From a checkpoint of a small transformer trained on Wikipedia.
Size: width 128, vocabulary 7379.
Training: a variant of Adam for these matrices, 180M tokens, 5506 steps.
Each number is 128 + 24 x the weight over its row's rms, rounded and kept within 0 to 255. Layers, rows and columns count from 0. Numbers have three digits each. The size before them is the row's rms in percent of the matrix's.

# layer 2 MLP gate, 320x128, rms 0.0943, rows 67-74, columns 0-127
107:093121118145140176118120113097155116107148122175137136192132138111171090132112141098147133117122121134153136169113140117122105118080142153132136122171108168132108107124121148133117117130147104139164131093113125132119145085135113079073140145102164125182125098130111130145143124131124109134149114142129141122149148160143139127065122094176089125131092099076142128167128111135159106121079
076:138088113115092122137132130145118134149136138174134112123113132134077115110121151127157137148115135128082147167092128135149118105124095110116096124146134118136126145122135132102125118206147121099150151122160120111155144149133128091120123127129129232153086143129114121197121129115115093123087067146118119130101144148087140149106138115108130131149140130092119130122114144070129144132161
107:145089108131112116143162153112129103143139132154088134135163097077174094135099120086158153129105132091103151148113119119115147088099119095115133130125153150125102167140126146153160134146147114119140140164134139099170149094140146146134102128131125135165126140127180124129148064169143120138166163115144148153151152114128143146093141112133125177092110103115114068108123135162108122098153
120:138167128107147127104123132101100120127126149126124079127130094122139080129172118161131060120112151136180126114150146100070116145128114130144161136137163175121120137158127123123122144170108162114162115108124099091148129127106124108175128170113175170140142161117132126124106113113094170112148104125169149098107123135085106101135143116130091092122104111094160157154149137144116145115115
115:104129105161120095140150139146121144092116164165111109121149107120161137134130089127181126102116107146157110166143090166142119137109131115108139154125109090122127128119082102127102068156126153162092126119148146143124166058093095175140164133129181117171142138105150144109133101122124113119122158096112118124145148105099123132127107121144132109087105100120141107144095117127175115098113
100:079156105105118183132159136165112086126149141139129156160117101136144069108143107154144161093144167129148135152132126146082144141156110125095113130125140115097148097147098125123129122124127101136149143140160132110120109140097085138131153153112107162155168186111171141157159121148159182135159106113146138136122130125143108113122143127117113152180104150118087104125149088134133139085113
106:112117173130126144108079104140104151071138105121144128106154115160158099141098121166143100137103113118127112118157131144186161101125164135170100122111138096124162126124104087125113123118102128089144118118112133130123169113158132118106188115098142148144107123109137162125129157176138124089159147148096148119114124091161136107159117138128133164143069112094147151153151110125162097125106
068:133134150134116136079117119120114129120140134070118105118135102090113106161117129157122159158139126136120105109146130137104154072112142148117142108124117157144149107104118119155106121141161137124164121097105166138193085101160162148085176160133104154132138140130134161155096179156094122129117123142137122068142121073157133148150109130104143130144136100129116127167156165117081126117144
# layer 2 MLP up, 320x128, rms 0.0906, rows 67-73, columns 0-127
102:084125123139140163157136128095151110118154167142133138158106168114172064157106169146102149148135097167135148126140150102129140124106130141165092114127093126150125132133153148137111097147126090128159125087156136108131070111130115112102116130111171122144158104157106126126112099140099132108167111166162116168130179141147112132117129092126120122140119150098148122149087144150158119121071
076:127098111087108119134133128118144161079117128120123147153085138125126150132130118148189172166126108124076119147153133120174093126120072111114129120146147149126161152110143155110141111164154138076123136148159142103173112118115113098153112128141103161105160168128109155210112107123101126112090131096141115137095151130088141135105145121141115123146136147108142097137098132099147138130156
107:098086148148159096108105107159116121174113143165103108159124148101123125148149165128197159146146115149129132128115155133128157144143138136182145111094129141122108141119144118125123166149106123090142158117128161118119131093167134116071134125140149107121148103111132092111158128157133105130170157127162139143155148121122084131081108137083160156110121127122080095165125130109122114084161
113:129084110135089136132143146120169161105145102114140146113129131123136135152092144084128135122102127139104105140097145154199131099114136103102131149136112099123151086079127127153146115105127108154109127151123180134092151114152117121121174125118095131147118096126134134127141141122152113136109173119075151137139099104191146155107120120108093183130120092146128109102124076139145079138150
109:139125157069094174146120119092121077142177129091148125121138144143126130131122137091088095124097182111123117098100153089143133121136156074122139135135124136119118104149181162127149148126128132111163107110076096112092120187165147088120106132090110138137117103137131155151118130103126148136166126144097122138120137087158141146111166137136077142125124142110114125116133107130125117162127
105:106175136083143162120128137162134098130148122118124148161109133125139079092149117166144144099147164139133120134138139137125160149142102134107120118092109109113146119141096127100118139149112106113146135119152138105137111129070087176130137135131103163158170178124148143165129116148139182132171093122165122160079122096143107130148130132109137142183117140109085123135151091127142148073119
107:135173080110107145121167172103147101166157144119110152139108122099108136135159109095098142083118162131133132104109132109088101140139105104097168152142136154117106094111154150127146113162177164183122123117158120119118087126094121119134117169146131142109141103141137102129123114065102159161115094100119128099154101149126120155083134112112095139131125089163098112112123132110134136141132
# layer 2 MLP down (transposed), 320x128, rms 0.0849, rows 67-73, columns 0-127
106:099088120128144129130100126114137110155110149123129112216133158123125107168125133138103126090169132118143120155122120138125127109111127153148139098130090142144087133113133153174130135173154067142132130148130138063146112081124104101077086126106156112134130131107133111112119134157138144126165110168115084142126164155129122133087174133161134109148136137106134166146085125147144119142127
085:161073110128135137105119147133179126143128128131120118119126117125114129098116118142132140125255108120121133156107135149159109136126108094163141145162113141129166160120104134097063115150149149131159131145138143089119149141158147121127104123136121170126114115123150114116109148104115116133129116135138089139102113150128143127115191101125141103136149143110152127125114157117124099134137
110:118125131141134123111127137130152092125123154138097139124168132103152097146105137117127161124221120101089155133143120157103146123104138131128176100120122131131132153159154147130137149155139110081125163119121132116150114109125124103081091082196136162140152138124165116143138133127148115171164146108160144110092119148132124142119145121106151151109089092160097125121139130125105098093068
119:161119119128118129118134116129121145131130171120154103134124102113140165137106117131118140130000106156145111137120127112154125102122119130099101150130137132135142100098129145120166122126150111131146139126126167151116141149156113109101173152097089141142104109127137158123118139138113107114134146109085174143163087109153125138123128141148101172144107109128103106116144124126138093128142
111:175132114076103134111124140117139144166158112122159119100132154111114130126114109131161120138038130118117106109109149124138135106150123131135153112123135153132137130115134123121143168118128134110144107131131099099133153168179164112142105133089145149104095109126157129103093114140104163154148148136099188157174136100154101107131175136141080172157144143122128142093128129148138110145184
110:088141140170115116136101142139118090108151107110124147152153138148169109118141126128153148147255127133137121145125119131143109117128138149119154119146146145123150132131138155125106149147163087156115123160149120144118093156124116131150132135131099119147122151112137158123127127118130149119120136128174061109123120147099113095112186150099130109123107107123121116158093105128116142147127
109:178146107123106160135108135139153127131136162113146135057141109124142121143115096120117113146003113127153136128116144129121121132114094136091151133140121119123152115147136092114131117150118135123155134143116124136128139134111102096100173125134115155143098132114139152145098116134099145112149109106105209131139135137146131122155131099154097143129096119139115112071138101118154173148121